Each number is 128 + 32 x the weight over the matrix's rms, rounded and kept within 0 to 255. Layers, rows and columns count from 0.

# layer 10 MLP up, 896x224, rms 0.209, rows 768-827, columns 0-55
[[ 67 131 109  97 100 141 121 142 149 117 183  76 143 166 128 129 191  19 140 115 161  69  78 136 108  93 235 140 184  75 127  88 157 126  95 168 110 123 202 172 109 177 124 115 139 152 122 144 131 103 125 150 132  58 101 129]
 [109 147 142 109 174 161  95  96 136 183  65  75 130 127 130  88  97  99  98 131 131 157 141 127 148 124 116 200  91 176 168 161  82 126  72 161 139  82 169 106 119 125  89 187 104 116 136  86  77 108 139 148 104  73 108 137]
 [ 60  72 170 141 108 104 143 130 139 165 165  80 136 146  73 122 178  82 114 136 144 145 170 137 144 171 172  48 104 192 125 176  83 156 120 162 190  91 126 111 131 121 106 149 175 153 105  80 129  96 137 152 122 152  68 155]
 [174 155 127  71 124 183 103 148 125 137 121 146  89 127 172 116 131 135 117  76 119 136 146  64 107 149 169 183 118 164 127 132  96 141 106 104 145 170 179 107 141  85  39  69  73 128 147 112 117 167 155  92 127 134 139 110]
 [144 132  43 209 182 179 136  88 105 118 152 181 180 162  61 149 110 171 137 185 113 167 102 178 141 122  72 131 142  87 167 201 127  86 121 111 133 103 175  78 132 105  75 146 162  94  99 128  67 101 104 111 154 106 175 117]
 [132 115  99 114 177  81 151 107  79 163  97  98  95 127 113 108 114 150 150 171 166 105 121 159  69 122 137 155  66 109 169 165 124 114  52 115  98  89  66  69  86 124 185 168  98 154 132 161 111 170 102 134 153 122 130  72]
 [126  58  92 126 163 118  76  52  95 119 188  92  53 162 116 142 116 126 126  72 107 131 144 101 163 100  95 186 143 112 132  92 169 163 110 154 115 124 133 109 137 114 155 126  53 132 105 132 125  94 148 171  58 172 110 141]
 [144 123  94 134 137 142 110 130 146  94 177 127 116 123 136  95 126 131  83 193 187 165  80 126 168 113 128  98 121 113 122 110 119 167 151 166  95 149 179 120 141  77 140 111 120 200 187 164 150 165 124  89 123 100 119 148]
 [118 152  98 171 126 102 152  89 103 224 138 109  64 168 107 135 143 130 173 118 126 101  99 118 124  90  79 134 172  89 116  90  91  97 123 150 112 117  64 115 132 194 143 101 133 105 135 117 158  89 140 150 139 150  90 113]
 [134  81 130 166  92 142 116 112 160 167  46 132 143  82  97  54 202 255 127 170 164 120 174 129 148 115 155  95 123 105 144 153  90 155 218 131  77 204 124 170 135  92 107 106 148 116 119 128 115 110  92 112 120 134  72 115]
 [192 154  98 122 138 146 116 124 171 129 156 105 125 142 145 203 125 123 100 111 113 141 113 158  75 100 165 179 174 145 113 117 121 157 152 165  82 173  50  84 142 167  89 190  99 152  94 173 107  95 149  69 102 154 140 132]
 [140 173 109 111 129 122  80 158  68 189 133  95 141  74  72 130 148 148 178  69 161 127  79  92 136  93 164 153 100 121 124  95 113 131 143  49 100 110 135 202 156 187 165 152 153 147  75 187  96  98 115 103 116 127 164  81]
 [153 158 182 175  94 171 164 113 100 201 102  89 199 176 102 171 127 114 147  69  99  66 119 101 124 121 117 149 176 138  95 113 143 205 145  94 145  83 157 103 142 102 180 122  96  83 106  98 126 123  82  67  80 139 123 206]
 [112 124 112  93 168 141 112  80 125 129 159 176 122 175 130 108 165 180 151 185 132 107 113  92 112 194 179 113 122 105 112 127 130 139 141  95 122 155 122 129 141  93 175  88 148 166 103 127 121  46 124 125 175 189 139 148]
 [110 123  92 169 123 114 100  93 126 124 165 168  84 135  85 135 131  80 130 111  97  80 141 217  78 147  61  77 167 158 152 197 138  69 157 131 145 131 152 146  79 139 202 124 127 111 152 178  74  65 138  85 159  93 158  99]
 [120 119 123 165 105 146 159 125 139 146 116 142 116 185  97 172 123 166 107 144  87 133  97 131 134 171  79 140 125 126  98 116 115 151 114 125 136 139 107 155 130 149 141 156 174 115 149 147  98 132 155 133 115 188 117 145]
 [155 161 107 118 148 114 113  99 115 144 191 230  86 116 113 117 111  51  90  98  88 108 114 112 125 169 133 139 144  83 169 120 123 120 161 129 108 140 128  81 121 132 108 155 123 114  68  49 108 157 135 108 104 132 111 147]
 [143  66 144 149 136 164 187  85 124 140 145  81 148 118 103 120 150 150  90 142 111  97  92 101 106 156  84 191 107 145 121 103 129 109 130 157  96 119 141 111  95 143 121 146 146 160 124 113 166 137 121 102 107 136 160 154]
 [111 134 128 124  91 196 134 165 146  65  81 109 134 109 128 104 127  96 135 135 133 160 151 139 113 173 121 139 189  94  98 177 121 131 127 113 108  90  62 132 123 112 175 113 103 120  84 157  89 102  97  72 189  83 127 125]
 [101 146 122 121 155 134 181 177 122  91 169 111  93  86 129 111  96 164 121 138 146 160  31 154 145 132 127 135 102 130 182 108 148 142 166 126 122 193 127 135  86 126 141 116 144 107 124 138 128 145 127  61 121 138 158  92]
 [ 97 209 113 103 150  55 102 161  96  92 149 164  94 133 154  76 159 158  98 156 128 117  90  95 168 104 189 162 120 109 131 108  98 135 162 155  97 123 144 169 130  91 140 121 130 130 100 150 134 137 103 158 180 120 137 179]
 [128 182  96 161 101 136  93 130 166 140 118  94 183 160 121  82 147 146  70 115 121 102 133 183 102 101 145 103 127  90 160 107 141 177  81 111 145 141 142 107 129 157 105  93 154 130 124 129 169 122 170 114  84 121  74 145]
 [ 92 147  67 105 149 172 116 120 134 158 123 111  72  57 153  94 123  86  93 114 137 189 161  85 101 168 109 113 168 138 108 154 158 165  54 134 137 150 118 123 104 112 162 151 113  81  57 107 132 135  91 159 144 132 125 122]
 [ 85 153 123 145 116 118  67  98 144 175 159  82 135 128  68 118  92 140 118 100  95 123 114 142 145 132 133 102 144 153 158 129 187 129 151 112 150  63 122 126 142  59 101  90 116 138  82 164 116 141 186 180 136  83 150 108]
 [165 160 172 106 111  91 180 145 105 117  61 160 144 121 142  91 131 163 126 120 136 112 145 140 123  86 151 130 172 149 163 120 164 107 141 124 119  93 141 119 188  88 131 149 145 160 116 107 165 111 137 104 128 130 104 119]
 [181  70  97 106 198 123  63 100  94 154 135  69 152 110 171 149 113  98  89 172 132 113  95 141 127  94 138 153 177 120 182 112 187  20  61 101 111 134 148  99 154 140 157 104 146 141 128 126 106 189 154 149  97  99 111 130]
 [ 67 132 133  98  96 134 182 150 147 162 179 169 153 128 127 142 107 170 138 183 172 163 160 145 145 179 144 110 118 140 101 111 131 118 128 148 112 112 102 177 153 143 179 180 117 105 109 167 149 162 155 134 104 101 165 158]
 [129  96 133  73 139 143  91 115 130 118 147 123 115 109 151  91 124 122 142 106  98 147 166 119 126 128 132 102 132 150 114 168 149 165 165 171 148 120 167 146 151 104  77 142 109 135 115 106 147 155 136  91 181 150 112 137]
 [124  99 121 135 135 145 168  58 110 122 142 178 107 139 119  80 122 121 153 139 126 122 164 154  95 112 160 157 101  85 135 145 134 182 131 102 105 121  87 132 146 136 148 112 148  63 143 135 120 103 141 178 102 148 120  79]
 [ 43 140 147 103 126 125 109 124 106 142 114 147 127 124 121 100 151  81 147  74 128 122 128 125  88 142 126 142 122 103 168 141 102 130  76 136 137 121  98 101 135 152 140 120  89  92 136 184 110 143 128 127 135 133 123  94]
 [ 88 129 108 116  79 134 132 159 162 129 122 156 118 157 100  74 111 144 107 131 157  92 126 142 101 107 112  65 135 124 101 100 222 138 117 104 182 191 109 124 113 148 109  75 150  73 172 134 100  57 146 152 171 113 230 154]
 [137 131 165 113 184 114 171  74 107 130 127 100 153 112  66 137 206 137  93  51 153 138 104 110  96 107 159  96 101 143 105 164 147  51 175 175 145 168 120 190 124 114  48 103 184 144  99  99 157 101 127 137 101 116  66 119]
 [105 101 164 146 136 101 127 219 158 129 109 167 162 155 182 129 116 200 116 163 109 129 126 133 146 140  95  89 128 124 180 127 116 118 121 128 164 173 109  94 161 100  90 171 110  99 133 104 110 136 173 128 130 143 134  84]
 [133  78  99 113 175 118 148 136  92 144 117 109 162 166  97 176 140 131 118 180 106 126 131 115 132 183 130  85 117  73 148 177 154 165  92 144 127 149 177  83 134 108  73 159 113 135 128 156  97 217 172 199 123 108  72 147]
 [102 109 141 120 167 141  90 108 156 113 200 148 135 174 136  91 147  99 163 154  97 159 140 136 164  80 139 143 173  96 158 113 124 144  97 169 124  59 119 148 208 181 106 150 107 105 189 133 148 154 183 173 185 149 215 153]
 [ 98 138 101 130  84 134 211 149 170 107 157 104 117 106  86 130 183 191 124 111 141  95 162 118 110  82 110 143 162 177 155 108 159 169 114 134  78 147 141 133 111 118 115  97 116 143 156  98 176 168 127 145 133  90  95  96]
 [ 72 159  91 132 120 161 151 140 188 111 121 146 131  80 168 149 191  83 146 157 136 170 178 147 105 125 132  95 164 118  61 123  95  95 124 167 130 187  36 127  45 101 120 131 154 110 171 168 144 150 153 178 138  92 189 112]
 [162 139  94  87 147 139 165 165  66 113 129 172  39  46 166 167 167 155 121 108  72 126 145  80 129 227 136  75 103  34  50 138  38 104  85 165 127 146 192 133 243 109 108 124 190 118   1  56  70 178 124 132 111 187 118 141]
 [145 127 110 171 114 138 147  91 147 169 164  83 152 153  90 139 120 145 115 148 172 159 120 101 132 120 116 115 127 146 120 172 111 122 164 134  81 149 127  72  92  91  61 117  74 117 107 123 122 161 150 146 130  90 123 121]
 [146 131 204  96 150 106 206 118 129 142 116  91  94 177 128 104 124 162 112 165  55 157  91 135 130 159 169 127  94 129 200 124 156  79 126 117  40 120  99 128 125 102 145 143 117 113 106 142 145  89  71  55  98 155 115 147]
 [116  53  96 213 150 135 139  94 165 121 150 108 119 180 142 131 178 198 127 164 100 149 117 169 167  96 174 172  88 148 164  93 150 132 136 141  79 125 136 126 143 107 146 136 153 120 132  77  56 183  81  74 139 177 134 113]
 [127 161  92 130 107 105 137 130 148 151 153  58 129 132  92 150 108  89 152 132 105 145 130 122 154 140 137 138 110 105 153 134 113 151 114 145 144 132 125  85 141 114 116 107 130 135 152 157 133  86 105  88 103 182 196 112]
 [ 87 143 165 122 127  94 118 172 156 106 122 134 152 132  49  79 100 187 131 129 195 117 196 168 109 161 168 133 101 143 168 115 136 126  93 148 120 211 149 131 138 138  90 176 126 127 134 122 168  86 171 121  94 121 141 131]
 [130 120  57 158 127 102 116 167 199 130 133  66 173 161  76 148  79 114 123 169 131 141 136 114 159 173 151 129 176 168 141 188 128 160 140 145 166 179 106 129  93 154 122 117  99 147 110 117 104 181 126 140 135  85  98 156]
 [ 73 150 125 142 134 179 161 138 136 170 103 128 164 125 109 185 120 119  83 112 174 145 143 161 133 108 158 137 143  66 134 103 138 132 149 146 112 135 146 127 104 130 144  82 162 117  93 131 137 186 117 133 124 146 177  97]
 [113 148 157 125 107 157 156  82 116 175 131 166 151  97  76  89 130 156  89 103 135 112  60  88 127 155  95 202 181 107 149 145 119 137 134 119  87 110 115 136 147 144 172 138 167 127 147 116 112  74 139 145 102 128 168  96]
 [110 167 162  94 125  87 106 146  90 202 171 142 160 157 103  91 149 105 138 118 159 103 194 158  83  98 203 110 130 102 145 194 172 150  61 157  63 140 162 122 112 116 112 127 183 121 106 118 197 156 140 109 187 166 156 106]
 [ 35 141  50  98 123 157  80 155 126 139 125 162 100 168 130 133 103 137 123  97 205  86 140 117  60 132 180 115 103 153 113 133 113 131 166 166 165 129 201 108 107 107 127 113 119  91 136  81 175 116 154  95 115  88  74 180]
 [130 136 118 136  88 127 167 137 104 146 138 111 221 112 150  83 124 158 105 114  62 116 119  97  98 123 125  98 184 107 141 134 119  97  90 137 132 130 164 104 164 136  67 154  91  89 107 140 127 136  95 118 155  91 114 136]
 [136 161 125 167 115 131 116 176 116  71  96  63 171 112 141 126 186  99 157 190  58 128 141 114  70 160  92  35 199 102 127  46  93 184 117 187 117 102 177 181  76 126 136 147 137 181 143 120 147 196 161  98 152 142 126  43]
 [128 159 109 120 119 150 156  99 178  84 141 162 145 121 120 116 145 141  95 143 157 122 137  96  66 153 143 157  68 128 122 206 104 105 113 140 214 146 150 113  80 105 126 196 114  98 153 111 121 200 119 136 139 142 146  52]
 [181  99 151 129 142 113 109 130 109 113 118  68 152 129 109 107 130 117 119 127 177 104  48 155 134 171 126  81  53  95 115  76  87 181 108 112 171 115 127  61 140  79  86 127 130 145 146 131 176 105 100 147 152 120 141 131]
 [ 78 146 139 110 129 102 121 143  49 115 132  98 106 145 114 117 131 123  98 128 104 101  81 129  99 105 156 200 136 109 117  80 107 105 133 109 103 177  79 202 199 109 144 140  92 155 196  98 137 140  71 126 161 136 130 149]
 [118  68  93 132 165 106 161 128 167 131 160 193 121 114 146 113 127  99 184 122 104 132 165 127 108 155 119 180 158  93 127 137 124 111  75 104  81 120 169 144 147  83 157 156 187 121 115 151 137 100 107  94 121 110 153 157]
 [124 106 100 164 110 168 106 148 157 123 149  97 171  57 127 129 168 147 140 143  92 145 108 104  94 123 102 114  93 116 106 152 105 140 135 122 124 108  99 148 107 132 129 145 113 142 129  94 141 137 104 169 122 132  70 135]
 [ 85 131 104 117 108 137 120 112 100 130  45 139  77 142 148 102 176  86 150 166 134 128 168 149 130 111 116 142  90 138  93 145 130 134 124  94 172 109 106 110 122 173  92 165 142 125 153 103  57  88 112 103 133 118 143 155]
 [ 89 199 104 123 127 131 107 154 131 199  70 102 132 143 129 145 145 158 126 115 160 178 117 108 142 138  69 141 129  57 182 143 125  88  89 122  70 144 113 123 118 134 136  96 108  75 137 138 121 113 131 105  67 209 181  90]
 [147 150 126 138  81 152 156  72  54 121 120 123 140 135  62 163 118 124 133 140 124 121  78 161 150 126  99 109 127 127 215 101 146 144 103 132 146 177 141 149 135 111 142 153 158  64 125 140  76 138  85 114 126 122 106 137]
 [137 186 100 144 128 180  93 143 110 146 176  81 127 110 120 137 113 128 153 101 164 113 120 163  58 109 115  58 112  45  64 154 164 140 149 134 172 114 207 124 130 137 104 176 147 115 104 165  90  83 111 103  78 134 150 141]
 [106 132 117 130 104  40  85 123  77 150 155 124  87 131 114  63 157 110 130  87 110  88 115 173 165 123 111 117 161 138 137 144 144 153 117 232 209 121 156  94 105 161  78 171 133 127 155 123  54  94 168 110 154 116 121 126]]
# layer 10 MLP down (transposed), 896x224, rms 0.0557, rows 768-827, columns 0-55
[[147  84 138 128 101 127 165 142  82 102  85 140 182 134 143  13 127 124 182 110  98 107 149 192 130 199  97 100 204 180 125 164 129 117 138  69  44 141 130  92 153 125 118 106 112 189 170 161 139  76  88 158 134 126  93 108]
 [157 147 125 152 152  82 178 105 107 115 118 124 116 205  75 131 153 147 106 163 124 136 106 133  56  99 137 171 169  90 116 122 146 171 117 111  94  90 172  73 123 109 121 155 122 114  91 233  84 101 111  85  94  84 155  68]
 [148 124 108 120  88 100 114  94 168 142 166  87 125 102 105  88 110  93 198 154 155 160 100 123 164 135 114 122 118 193 177  90 164 118 103 173 125 106 153  98  68 142 146 104 124 142 136 183  90 128 152  91 140 110  84 159]
 [144 154 174 140 201 127 114 124  93 127 121 142 111 137 112 118 104 134  91 115 123 147 148 143 111  97 138 187 124 153  84 115 150 144 132 159 142 112 194 158  86 118 117 177 138 109 156 107 115 143 155  98 134 132  70 142]
 [115  95 199 119 190 148 190  84 146 144  76 124 126 114  78 122 134 154  96 107 174 117 130 164 158 164 152 117 159 138 123 127 105 115 157 156 129  95  59 138 156 104 182 145 127 138 165 133 132 142 197 120 117 103 148 127]
 [126 107 128  88 163 167 177  44 112 198  76 153 161 122 106 123 107 146 122 176 191 125 108  92  95 121 135 130 128 131 119 110 142 115 116 156 116 135 107 115 184 105 108 141 136 104 115  96  86 112  94 139  82 139  87 108]
 [ 81  74  88  92  49 181  51  88 124 110 119 139 191 142 105  77 140  87  81 166 110 137 234 134 209  68 128 112 152  84  76 158 150  60 181 132 100  99 106 125  95 166 155 145  88 172  96 126 110 117 129 182  69 132 138 120]
 [184  77 135 125 101 139 116 134 186 124 110 131 104 128 157 104 153  73  94 136 167 159 201 140  95 159 153  85 183 156 113 100 131 158 166 130 137 104 143 109  59 113 106 115 190 115 136  87 119  99 127 143 111  83  88 166]
 [111 116 163 108  94 126 123 145 126 147 155 165 134 120 106 128 116  85 136 133  96 177  73  87 149  86 206  83 113 144 156  87 116  77 129 114 151 144 197 111 118 192 140 151 113 210 107  89 200 177 187 128  99 105 113  78]
 [101 133 121 110 144  73 122 126 122 135  93 124 126 108  90 100 189 168 180 148  85  78 133 105  83 125  56 122 151 108 108 123 140 102 127 146  92 134 101 144 133 110 166 117  75 114 162 149 127 138 104 143 144 171 115 136]
 [178 156 115 137 154 109 115 117 105 146 177 152 160 180  96 102 133 110 114 105  54 145 107 141 148 126 154 103 141 105 100 110 197 164 102  77 124 152  99  67 142 155 125 125 191 162 142  80 127 122 140 123 106 122 138 129]
 [150  74 101 132 102 159 127 112  90 131 136 141 143 154 139 150 149 124 102  84 123 145 118 103 129  87 129 115 149 131 137 113  89  76 124 111  87  92 127 101 118 103 164 140 124 145  72 164  87  93 130  91  75 124 134 132]
 [153 152 125 126 175 150 165 102 132  99 127 115 210 147  64 119  88 138 184  85 156 126  86 120  86 141  99 144 109  59 115  99  71 145 185 129 113 187 103 127  92 141  88 158 134 153 146 100 113 118 123 109 106  66 157  93]
 [150  97  93 125 144 135 107 148 172 163 132 117  95 121 124 114 140 125 129 147 122 115 105 151 171  66  89 166 163 107 118 135 142 161 137 100 123  40  88 110 118 114 143 159 152 154 131 140 113 132  72 153 150 132 165 116]
 [138 104 113  75 133 164 117  98 144 168  74 130 147 128 203 137 108  99  97 127 150 128 210 131 108 159 139  88  98 102 145 136 113 173 153 111 155 165  98 101 101 129 124  86 150  94 182 129 127 129 143  96 187 117 174 185]
 [127 124  71 171 139 117 126  80 128 138 153  95 147 133 119 149 129 104 105 134 111  87 116 137 133 121 106 173  98 125 120 121 145  72 138 196 125 172  91 138 152 103 118 110 116 178 160  78 120 124  78  86 156 113 119 143]
 [ 87 150  94 143 181 125 130 148 133  49 150  62 168 136 137 155 156 128 109 102  90  86 119 145  91 182  96 120  52 139 132 125  78 153  76 136  92 194 209 142  70 187 136 108 119 110 139 128 179  17 121 110 164 163 103 153]
 [133 176 141 101 103 138  70 170 129 129 130  84  80 156 127 108 102 129 168 184 125 151 148 200 127 188 114  95 116  96 107 137 113 135  91 145  88 131 123 116 126 136 145 126 141 168  81 120 129 150 122 131 183 132  74 109]
 [135 117 125 123 101 124 138 102 196 110 155  89  88 189 148 167 160 127 156 159 109 129  85 154  38 121 136 141  60 168 154 214 156 142 121  80 144 120 122 117 149  58 119 118 154 143 160 130 180  89 108  81 126 130 134  81]
 [118 165 175 117 207 176  95 144 182 157 173  89 129 123 130  97 110 129  97  95 137 116 133 113 144 164 137 143  88  82 105 142 104 120 135 115 130  99  70 106  89  90 137  97 135 177 137 106 120 125 101 125 113 124 150 170]
 [126 136 129  87 118 101 153 116 123 152 189 103  37  53  80  85 146 110 170 108 152 146 130  96 190 145 112  89 106 104 154 122 106 155 155 108 151 128  93 135 132 127 144 139 139 129 159 122 133 131 122  57 166  96  86 130]
 [122 112 124 145  93 194 153 164 169 156  99 194 141 136 165 151 117 126  90 132 115 167 101 124 174 159 143 135 107 133 139 170 151 179 137 174  87 128 127 142  69 114 135  91 156 146 134 151 116 117 139 102 169 163 144 123]
 [149 131  96 181 127 105 131 167 146 133 113 112 141 171 101 136  82 144  79 143 103 114  86 182 156 114 152 115 134 118  84 105 153 186 111 191 136 138 125 158 129 113 112 131 123  68 101 123  61 132 131 161 162 160 106 115]
 [118 112  90 190 120  99  55 137 175 106 110 127  78 166 172 169 123 104 147 157  66  89 165 166 105 144 175 124 102 120 128  96 109  95 203 158 196 106 130 133 158 112 128  56 128 114 116 135  94 118 140  94 117 112 142 115]
 [ 81 126 124 144  77 127 120 101 102 163 127 101 106 103  90  93 153  76 115 154 131 113 133 120 140 164 111  84 191 101 130 162 128 171  27 154 137 156 100 133 139 156  94 141 128 120 128 165 164  99 233 133 156 131 137 137]
 [178 126  79 171 166 134  68  88 128 110 152 119 207  74  52 120 115 128 128 143 150 100 141  94 133 137 108 130 141 134 131 120 118  51 102 171 157  93 166 147  55 133  82  88  90 148 149 165 115 188 100 152 117  87 116 101]
 [119 123 145 141 148 218  97 126 141 185 137  52 140 175 139 151 136 128 116 156 141 203 110 140  85 135 149 119 173 123 128 133 101  99 146 156 157 166 138 138 143  98 165 177  64 216 168  97  65 159  78  50 129  99 124 122]
 [167 113  69  90 136  90  66 105  57 127 118 104 119 126 109 115 141 102 140 174 157 174 194 214 193  99 111 153 134 169  92 170 103 152 158  95 140  95 156 137  92 141 146 122 142 168 185 144 114  90  37 108 168 123 159 163]
 [128 117 139 112 111 143  93  60 107 161 105 141 151 120  97 112 131 100 119 135 100 133 111  63 158 121 136 118  85 157 145 155  76 132 116 121 171 149 133 123 123  74 152  85 119 179 128 139 107 135 150 137 148 130 102 114]
 [133  90 117 166 200 128 107 154 122 129 124 124 115 100 144 121 122 127 122 163 242  97  88  56  71 169 119 102 131 130 121 112  72 143 141  79 145 110 133 129 146  92 152 127  80  99 100 118 117 146 128 122 107 140 166 113]
 [120 131 113 144 100 151  83 106 139 113 106 194 224 118 114 154 117 122 137 131  95  88 158 162  97 151 123 132  94 109  62 128 181 105  68 115 166 170 111  93 106  90  38 125 133 141 144  95 146 130 170 187  77 190 158 153]
 [ 83 143 138 170  91 167 175  84 164 171 106 124 148  98 110 138 103  94 194 133  99  69 107  70 120 131 135 127 187  72 129 111 145 109  96 129  89 130 131 131 140 123 169 128 135 144  91  98 146 140 137  92 156 149 151 208]
 [147  74 129 127 167  84 159 108 169 158 110 143  95 113 124 155 120 102  59 140  69 121 178  55 109 161 171  86 142 162 160 109 165 121 116  94 100 141 146 132 102 201  63 146 211  88 138 159 106 166  83 125 102 116 123  68]
 [111 126 140 125 174 111 100  93 111  79 126 145 109 176 102 129  76 115 119  98 111 161  80 132 133 126 109 195  96 177  66 135 108  70 169 141 140 163 159 130 110 131 149 126 140 117 134  75  84 130 139 148 121 123 125 122]
 [135  70 156  88 117 158 119 140  55  69 135 118 117  86 160 109 139 151 188 175 105 138 159  88 148  61 161 179 155  81 151 116 183 144 117  82 155 167 147 205 131 192 113 139 126 144 133 109 102 114 150 207 189 131 126 125]
 [125 160 133 106 135 101  58 147  85 100  95 110  98 135 161 131 148 108 113 114 143 128 150 153 113 161 164 130 158 140 104 125 180 122 130 144 112 132  86 105 125 217 140 193 140 171 161  94 152 106 131 153 146 106 112 108]
 [ 82  88  95  95  85 177 112 171  64 191 148 164  83 125 168 149 154 188  60 145 135  82  59 132 130 173  94 106 106 157  81  91 143  86 172 146  46 137  71 170 123 188 108  82 189 157 138 119  79 136 118 181 142 140 139 127]
 [132 126  62  88 219 115 111  88  93  57 146 194 115  78  37  42 175 125 123  96  89  38 195 180 141 162 151 146  64  71 148 118  68 214  54  82  84 128 167 163 111 169  49 119 104 141 149  83 121 157 164 137 159 167 139 161]
 [183 109 147 144  82 108 154 134 155 128 167 122  90 136 145 160  95  96 132 112 127 120 141 159  74  93 159  96 148 165 128 121 136 109 128 104 105 115 181 152 158 209  63 127 125 136 140  87 186 137  97 133 172  90 125  91]
 [112  71 128 187 162 136 150 117 113 117 111 145 149 163 165 113 146 104 116 137 178 200 119 188 154  99 183  87 139 174 179  59 117 110 124 135 134 164  86 124  97 106 130 123 111 112 119 129 102  77 125 102 136 115  64  95]
 [170 137 185 163 137 106 114 106 102  73 146 121  95 110 144 146 148  41 121 131 115  95 147 134 137  86 173 121 138 198 152 146 149 136  90 125 135  71 147 128 150 137 132 170 187 109 137 125 122 166 140 179 106 104 149 139]
 [105 118 125 137 215 195 106  95 119 136 138 156 159 183 171 136  85 107 190 195 130 173 168 190 124 125 104  88  86 137 135 105 196 105 125  95 136 152 122 137 145  94 113  72 143  83 132  93 112 119 139 137 126 118 147 163]
 [192  89 169 120 134 150 136  81  94 128  90 136  91 109 140 150 127 111 134 106 162  93 188 114  88  99 139  88 126 129 143 153 161  27 148  77  92 131 147 127 119 141  92 219 151 108 104 117 125 101 137  95 150 148 153 115]
 [136 147 124 159 172 112 103 139 110 106 117 108 158 141 190 133 127 127 112 120  93 110 108 136 101  92 142  80 144 134  98 113 144  94 146 154 146 161 161 127  92 154 136 141 139 128 113 189 138 140 146 163 123 129 147  93]
 [ 66 123 137 124 101 116 141 110 125 134 100 138 185 140 108 140 144 161 129  81 132 148 100 136 131  74 173 170 113  84 102 114 109 165  74 129  72 171 185 115 123 197 168 112 152 155 137 139 106 111 112 128 132  76 123  45]
 [135 113 124 103 108 109  90 142 152  82 112 148 153 158 155 103 157 160  75  87  89 137 149 104  96 143 111 146 119 134 147 160 127 101  74 115 116 150 153 135 136 109  94 111 127  78 111 100 108  92 110  85 154 104 168 119]
 [135 147 133  58  90 143 123  98 158 136 157 130 102 199 171 128 165 101 136  64 141 167 145  92 143 185 148  96 118 168 127 152 158 109 150 160 169  53  87 152 153 121 123  67 108 154 110 179 209 115 149 156 105 167  94 132]
 [150 180 156 125 173 176 112 147 127 170 155 141  65 163  59 122 162  89 185  76 124 116 199  95 128 119 128 105 109 115 164 106 129 156 150  93 134 101 121 119 134 154 129 187 122 143 171 107 137  51  83 161 182 113 151 154]
 [132 127 126 150 166 149 175 108  98 156 143 107 164 111 118 148 125  98  83 148  89 121 104 145 151 117 105 113 116 173 157 122 149  65 123 170 129  97 126  87  88 141 110 165  70  85 187 144 127 188 131 135  88  83 129  77]
 [ 76 102 134  97 140 179  95 142 102 128  94 111 162 168 132 163 128 146  60 120 163 112  82 171  41  52 119 103 128 132 135 118 142 122 104 143 136 129 126 130  89 123 115 101 153 161 124  82  84  99 103 138  67 150 140  64]
 [170 172 139 171 151 154  89 112 158 147 129 149  97 151 108 193 123 183 117 152 122 154 149  95 164  76 131  88  97 113 139 119 144 133 154 215 199 113 104 147 153 123 122 159 132 152 154 127 148 142  37 118 141 145  80  49]
 [111 112  55 140 106  97 184 110 106 126 167 111 143 104 135 119 163  92 148 158 141  70 102 167  81  87 120 143 103 145 118 118 117 134 112 117 105 111 130  81 132 123 149 142  49  98 186 114  87 164 176 103  76 138 149  76]
 [136 186  93 168 139  57  78 100  78 128 190 109 127 192 126 168 182 163  89 114 140  71 150 186 176  58 120 195 120 136 159 158 176 145 148  38 166 137 108  99 132 178 168 117 138 130 122 161 179 145 139 104 199 101 153 173]
 [138 106  54 113 212  54 111 131 158 149 126 153 128 122 114 107  70  52 148 108 172 119 129  69 128 134 140 112 114 139  53  93 119 123 171 174 144 120 102 120 140 124 194 153 124 117 144  83 155 138 118  51 173 188  83  84]
 [110 127 172  95 170  92 161 108  71 153 126 195  82 231 100 138  81  99  86  69 130 152 158 134 122 124 195 115 159 124 184 108 123 130 151 175 152 141 153 114 228  38 116 113 168  68  89 149  98 135 158  96  64 125 180 162]
 [ 85 109 126 141 131  71 150 131  66 138 103 166  94 192 129 140 122 119  94 164 109 104 134 123 147  68 111 120 151 134 156 153 152 133 190 122 190 128 175 146 148 108 118 155 147  91 118 105 175 139 123  58 178 114 120 164]
 [193 159 114 163 104  92 129 148 176 122 106 142 107 131 122 106 150 117 138 174 154 191 106  78 168 109  69 147  98  72 156  88  65 108  95 103 139 160  95 174 125 153 112 137 154 112 131 122 130 136 128 169 145 169 163  67]
 [139 146 146 168 101 155 124 147 105 126 119 212 163 124 197 106 123 103 110 129 147  98  83  99 111 144  85 156  96  67 155  90 172 175 230  85 102 137 119 148  97 104 100 127 187 121 132 144  95 104 104 136 188  90 115  77]
 [136 172 136  91 158  96 105 137 173  53 106  60 114 103  59  89 144 165 150 120 142 125 171 195 107  92 140 147  96 122 193 135 132 138  97 106 175 129  75 194 115 124 117 117  92  80 125 123 143 136 105  72 116 105 175  97]
 [109  57 118  86  96 123 138 157  90 156  83 156 131 110  74 122 112  76 184 124 158 138  84 147 112 133 142  91 130 113  61 108 148 131 172 131 115 161 144 124  90 100 147 118 147 157 107 111 202 173  96 149 128 146 106  58]]